python train.py --head_dim=32 --norm_eps=1e-06 --positions="rope" --rope_fraction=1.0 --attn_scale=0.177 --init="orth" --init_std_o=0.0 --optimizer="muon_variant" --beta1=0.95 --lr_head=0.00737 --warmup_steps=200 --batch_tokens=16384 --dataset="wikipedia_en"
Each number is 128 + 24 x the weight over its row's rms, rounded and kept within 0 to 255. Layers, rows and columns count from 0. The size above them is the row's rms in percent of the matrix's.

# layer 2 MLP up, 320x128, rms 0.204, rows 240-264, columns 0-127
size [104 102  90  93  83 103  99 102 103 109 103 109 102 110  94  98  98  97  92 119  93  95 104  97 104]
[[155  71 139 150 133 129 158 136 134 103  94 134 113 102 140 160 157 133  92  69 114 151 130 139  97 107 142 166 139 142  95 121  94 127 130 148 133 106 143 155 114 177 124  83  98 155 142  85 142 118  84 122 120 107 111 108 137 111 157 124 180 112 144 102 107 143 190 101 180 131 128 125 128 142 111 103 145 133 110 126  98 141 109 103 121 125 144 116  80 125 148 166 149 137 103 139 181 150 120 133 111  88 156 131 119 128 125 111 125 121 118 149 116 111 124 106 132 142 128 140 169 124 173 169 121  99 148 151]
 [107 124 129  95 129 108 110 142 138 141 147 140 117 175  66 135 101 117 130 142 134 152 148 112 129 133 171 140  89 129 170 120 131 120 138  80 126  88 145 159 169 114  87 108 115 165 117 134 128 113  85 158 141 133 115 131 103 126 111 131 103  93 165 152 146 124 140 120  83  96 132 135 142  77 131 119 130 123 141 156 129 166 134 109 128 127 134 114 129 141 135  91 138 148 105  84 147 110 105 100 103 130 142 135  93 126 147  94 135  94 144 174 114 101 103 124 151 130 126 150 179 133  88 148 141 200 102 157]
 [143 116 130 115 112  76  80 137 133 115 107 117 157 158 115 141 101  93 129 107 116 121 103  87 107 111 129 145 135 109 155 184 143 122 132  82 143 153 143 153 127 104 132 108 153 128 145 163 120 130 118 131 117 139 117 135 110 133  86  86 137 122 100 185 163 148 106 154 124  83 144 114 116 197 134  93 181 132 158 110 131 113 132 118 120 120 125  96 102  97 151  62 121 140 169  89 115 158 122 131 144 156 141 125  94 115 112 139 142 118 127 101 148 101 151 146 153 150 130 126 162 102 119 147 135 107 159 115]
 [156 127 100 117 110 168 117 146  75  89 143 142  91 125 122 109 132 163 142 147 128 159 153 147 117 114 126 127 133 157 150  65 102 105 113 109 168 108 148 173 151 129 159 105 143 106 126  81 129 112 104 104 146 138 153 113 109 131 133 106 132 155 100 105 134 109  77  66 125 172  91 139 131 123 144 149 153 130 104 151 131 141 118 140 152 131 123 173 104 129 138 116 119 112 134 121 127 174 110 119 170 152  73 103 128  98  91 150 113 108  99 123 118 119  82 137 118 128 138  95  79 133 113 112 126 106 121 111]
 [129 152 105 110 158  99  99 103 132 112 110 129 143 173 126  99 149 126 172 150 136 113 124 163 125 157 148 133 125 145 158 111 155 124 118 201  61 177 125 114 119 145 106 149 124 126 148 146 113 100  98 140  93 163  80 128 150 138 114 142 103  75  98 106 151 126 128 145 129 153 132 135 150 136 129  97 108 141 160 133 115  97 169 125 163 114 129 119 125 123 159 170 140 167 157 121 125 130 145 181 129 135 153 125  98 109 120 109 133 118 104 147 113 135 102 107 109 175 137 152 152 155 105 122 137 180 124 143]
 [148 117  70 124 132 133 141 131 199 118 143 170 149 131  94 138 120 150 123 144  98 122 125 145 149 137 124 137 135 125 134 136 133 126 118  79 127 109 122  94  78 133 129 102  96 116 122 139  81 128 119 176 116 105 151 143 159 102 139 137 108 141 149 104 167 136 134 137 121 161 149 133 135 153 141 122 170 156 155 119 137  91 141 141 111 179 144 111 171 106 177 126 140 206 109 135 136 132 125 131 152  93 151 143 133 148 129 119 113 110 129 169 103 137 134 131 150 131  78  94 190 128 151 152 147 118 128 119]
 [131 134 123 183 127 115  86 141 151 169 151 156 128 139 155 135 155 152 124 147 145 107 170 146 123 105 151 143  98 123 133 142 141 125 157 160 100 135 146 102  79  87 113 108 129 121 125 131 120 147 107  81  93 143 122 153  88 143 157 110 151 102 116 113 100 127 156 164 101 124  94  96 168 112 157 121 157 144 123  99 124 166 121 137 147 154 138 116 129 129 106 117 116 154 133 149 162 137 112 149 139 124  84 121 168 126 100 167 106 159 143  89 102 121  89 102  93 114 132 121 109  67 126 134 103  74 116 113]
 [147 144 160 126 100 126 115 125 137 106 158  84 108 120 119 137 117 129 130 111 154 132 133 155 142 127 133 151 149 160 103 141 129 140 158 104  94 104 117 110  94  86 132 148 140  81 149 143  96 181 151  82 159 121 141 134 126 104 149 125 145 169  87 132 149 127 141 112 130 147  79 105  92 138 137 129 124 116 146 127 139 106 160 138 145 138 106 162 166 140  91 127 151 160 173 141 138 149 186 135 121 100 132 159 119 145 105 130 117 114 134 123 136 149 106  74 123 134 191 116 123 167 158  86  94 150 109 170]
 [120 129 116 168 137 124 116 103 131 139 124 116 178 158 146 116 134 114  83 107 149 131 113 108 140 100 135 146 159 124 137 129 137 139 133 133 140  86 107 128 137 122 154 115 157 134 159  81 101 114 111 134 136 121 106 116 142 156  96 136 177 100 119 127  93 145 139 153 124 107  92 126 140 124 195  86  70 143 144 162 116 150  95 123 128 117 172 106 113 122 164 132 183 113 178 123 128 128 132 172 161 119 154 141 137 145 107 147 117 140  80 101  97 145 129  96  95 112 152 101 129 118 148 170 181 133 115 122]
 [111 160 101 126 149 124 120 150 130  90 108 113 137 154 130 110  85 151 118 140 141 140 117 145 124 171 126  86 129 146 177 114 121  72 172 119 100 116 134 124 119 102 115 141 135 141 171 106  76 102 138 102 144 156 150 156 111 137 123 154 131 139  75 111 136  85 124 110  87 114 195  99 111 132 132 130 117 134 102 116 147 104 148 164  98 124 146 126 145 133 136  91 113 149 161 136 106 141 162 142 141 120 128 150 149 113 162 108 124  98 156 125 173 109 119 166 126 152 103  96 106 168 103 156 127 127 176 138]
 [144 158 160 117 122 117 157 136 180 107 121  79 159 149 140 146  68 154 147 125 120 118 111 125 155 180 100 145 130 141 144 122 169 162 133 130 113 134 131  76 131  92 157 107 145 142 160 122 109 179 131 126 108 107  81 134 100 154 166 151 136 143 160 130 155 130 129  89 138 138  93 100 117 144 104 124 149 122 157 144  73 152 150 133 128 167 118 123 140 133 125 121 148 115 112 151 105 113  98 186 152  63 126 144 143 124 105 140 120 112 151 125 119 117 136 165 131 111 117 154 128 123 119 116 170 121 161 126]
 [119  78  73 131 157 107 111 129 125 119 153 167 141 108 162 123 173 124 121 154 147  83 126 125 134 131 147 172 161 147 117 118 169 164 129 130 129 140 113 142 142  86 128 138 109  98 130 125 117 122 104 108  87 136 145 184 124 131 110 172 156 137 179 115 128  75 113  90 160 145  96  99 142 110 150 118 111 139 111 143 141 134 132 137 158 127 135 161 132 122  98 131 125 141 143 117 139 141 116 154 101 109 190 147  87 188 119 123 129 130 155 131 141 137 140  86 155 126 153 154 112 104 126 124 104 137 101  86]
 [120 136  92 171  99 117 117  63 109 151 108 135 132 134 119 114 158 101 125 111 150 136 157 155 142 136 121 153  96  79 110 133 135  95 110 144 160 144 113 132 130 130 127  88 135 123 127 138 151  97 136 120 152 111  97 132  68 120 123 109 117  86 102 126 154 158 113 165 124 161 174 163 103 171 113 124  99 107  96 109 136 204 110  96  88 168  95 139 121 167 158 133 130 105 101 137 124 120 132 159 149 142 160 166 112 136 142  89  86 119 123 140 122 125 137  95 122 132 101 129 109 121 139 122 111 131 114 129]
 [119 107 118 121 113 166 135 129 133 142 188 183 163 147  98 101 126 140 116 127 136 144 106 107 150 113 133 159  94 132 128 100 102 129 111 124 130 164 122 121 111  84 206 172 184 168 115 117 117 170 130 131 114 149 146 129 138 138 104 112 129 143 125  86 137 133 145 122 107 132 140 168 171 173 154 101 134 122  91 151 138 140 138  93 173 125 123 145 140 186 108 141 191 139 155 122 112 154 115 130 165 126 138 129 151 107 137 145 143 124 137 109 101 137 130 128 112 104 113 142 139 161  92 123 134 137 124 100]
 [145 144 144  81 175 120 176 121 130 136 124 141 141 158 120 123 132 134 136 147 125 114 113 138 148 150 118 143 169 120 163 144 121 117 131 108 136 180 128 189 114 107  82 108 152 156 116 103 148 127 113  92 107 123 138 147 158  46 108 153 145 152 126 119 138 126 152 145 139 105 126 126 110 119 128 151 164 115 133 131 142 152 130 145 116 168 173 136 108 131  94 154  87 135 131 171 125 140 108  70 112 121 136  69 131 140 145 118 121 148 153 118 132 166 115 119 168 159 110 164 101 175 152 132 147 125 127 150]
 [141 117 128 153  96 158 124 167 144 117 140 112 102 169  68 119 143 125 126 153  98 156 126 166 144 157 117  55 101 118 141 108 129 188 121 123 129 174 131  94 118 161 154 107 138 118 124 107 157 139  84 125 175 114 143 111 147 117 137 121  94 139 119 152 148 141 131 118 103 158 114 123 100  71 155 120 104 178 151 149 127 138 147 165 143 133 124 165 118 198 150 103 131 148 129 135 132 127 132 124 148 136 140 136 121 101 124  90 133 144 101 142 158 123 135 112  97 140 159 129 136 137 118  70 137 145 138 129]
 [117  98 136 133 140 173 100 122 126  86 123 139 124 113 109 126 128 131 101 134 165 135  71 101 106  95 173 118 147  90 148 187 115 136 131 111 105 153 115 116 117 113 160 166 133 112 165 122 129 147 113 124  98 148 116 104 130 102 146 173 104 102 107 120 100 137 141 149 168 161 103 166  99 140 152 138 130  93 165  81 129 109 114 178 163 138 148 128 110 108 117 144 153 105 123 126  88 147 102 129 104 109 107 123 180  95 112 128 143 128 107 149 141 132 112 109 104 138 145 112 119 143 115 103 142 163  95  72]
 [140 139 117 106 113 116 148 124 102 113 120 175 114 156 120 124 167 119 144 120 148 117  99 107 124 140  96 141 125 133 140 114 134  72 173 156 134 109 132 109 132  70 120 157 143 152 105 118 133 152 129 126 159 116 173 122 118 140 107 120 130 141 152 102 108 134 118 130 119 113 146 126 106 147 155 121 127 113 176  85 141  53  87 130 145 129 119 163 128 112 127 114 116  81 162 114 102 138 149 121 191 117 144 115 137 140  97 122 143 156 135 131 165 136 134 118  59 163 158 116 155 178 131 124 143 106  89  91]
 [120 105 106 146 102 119 140 138 127 156 144 198  90 127 121  89 129  56 140  90 118 116  95 133 146 107 161 135  98 109 156 142  98 109 127 143 151 132 110 112 139 165 104 141 133 114  82 132 118  79  96  96 120 146 131 108 121 150 120 126 128 147 151  93 144 128 114 146 139 152 117 140 173 115 134  99 117 158 109  97  93 133 171  85 152 121 103 103 105 112 157 114 142 152 167 112 139 124 136 154 160 121 132 115 124 112 135 140 103 120 145 118  82 145 120 168 101  70 110 146 134 168 141 137 131 110  92 109]
 [143 131 146 147 125 110 147 124 141 159 140 154 112 105 113 149 137 107 164 116 126  96 117 115 118 136 157 113 150 141  99 161 127 113 150 131 154 101 131 151 115 130 104 141 138 101 129 154 128 176 140 141 100 124 104  87 102 106 140 132 147 132 146  87 161  83 150 128 153 124 177 138 132 110 147 136 127 166 144  95  97 103 102 130 174 145 127 126  91 106 164 155 107 159 161 122 134 124 129  88 110 118 185  86 102 124 157 136 183 159 158 101 107 113 124 114 113  86 167 123  92  88  99 125  79 107 148 130]
 [ 88 165 159 143 128 116 145 124 116 136  76 139 147 167 140 129 118 155 129 119 113 164 106 114 135 122  72 143 126 108  86 172  73  92 104 162 112  90 124  92 151 145 120 142 150 107 141 147 142 109 114 133 117 144 160 122  96  97 132 157  81 128 125 111 118 133 139 138  89 136 151  77 143 138 155 114 120  93 161 144  68 122  92 115 131 138 133 124  90 128 153 157 136 158 151  97 135 122 103 121 151 166 130  99 133 151 158 142 142 150 149 106 131 129 137 112 146 158 156 122 115 144 129 123 127 178 177 144]
 [104 159 139 143 147 138 138 151  69 110 120 142 108 120 102 130 150  91 150 164 162 120 141 114  93 114 138 106 133 120 142 119 104 112 102 134  92 135 158 138  93 114 134 155 120 126 158 114  92 129 145 135 100 154 100 161  97 102 128 131 120 106 123 107  86 129 106 124 164 151  87 107 104 131 148 141 143 150 144 157 132 159 144  93  97 148  73  91 110 128 110 105 102 116 100 114 138 141 152 123 168 135  93 166 126 111 141 132 144 155 145 154 111 189  99 177 162 119 141 108 159 160 135 108 186 126 145 112]
 [126 167 135 148 137 133 103 188 130 113 114 137 132 102 114 147  93 132 183 157 104 114 119 151 110 100 147 152  63 108 124 119 175 147  95 154 102 187 127 106 120 132 141 117 147 101 174 119 104  89 109 153 124 105 102 130 156 151 146 155  91 131 155 134 136 131 138 106 111 111 126 110 163 102 154  91 119  91 132 142 142 158 112 131 145 173 152 121 134 123 115 128 116 113 168 100 121 121 142 119 114 119 101 149 152 135 112  68 152 100 130 140 122 138 163 123 137 115  85 107 185 118 134 125 120 124  91 127]
 [169 138 181 117 126 124 118 104 133 110 135 128 146 141 134  97 117 174 110 148 166 102 111 135 169 119 161 114 116 142 131 118 128 117 110 142 108  95 144  95  87 135 189 129 157 114 148 129 140 118 126  73 134 106 113 103  87 145  98 147 130 135 150 140 127 128 108 132 124 107 177 152 125 120 129 143 128  72  83 151 120 141 109 159 120 124 134 179 145 137 145 142 136 149 152 110 151  93 177 135 157 129 100  82 109  99 107 129 170 140 155 133 143 159 155 157 132  71 124 158 114 119 170 104 107 127 124 123]
 [151 102 168 148 133 112 152 143 154 163  96 118 135 164 128 131 150 121  66 124 117 118 136 110 121 146  96 172 144 124 139 145 169 113 133 103 158 163 169 158 126 133 134 103 107 125 139  79 131  89 104 138 106 133  71 183 137 121 135 122 129 113 114 120 130 115 166 110  96 131 134 121 138 109 141 119 158 129 141 120 115 107 128 109 139 110  95 128 124 141 125 173  75 142 128 123 105 124 135 114 142 117 124  97 130 158 136 192 109 104 138 105 151  96 142 102 136 134 150 192 111  85 145 158 156 134 110 177]]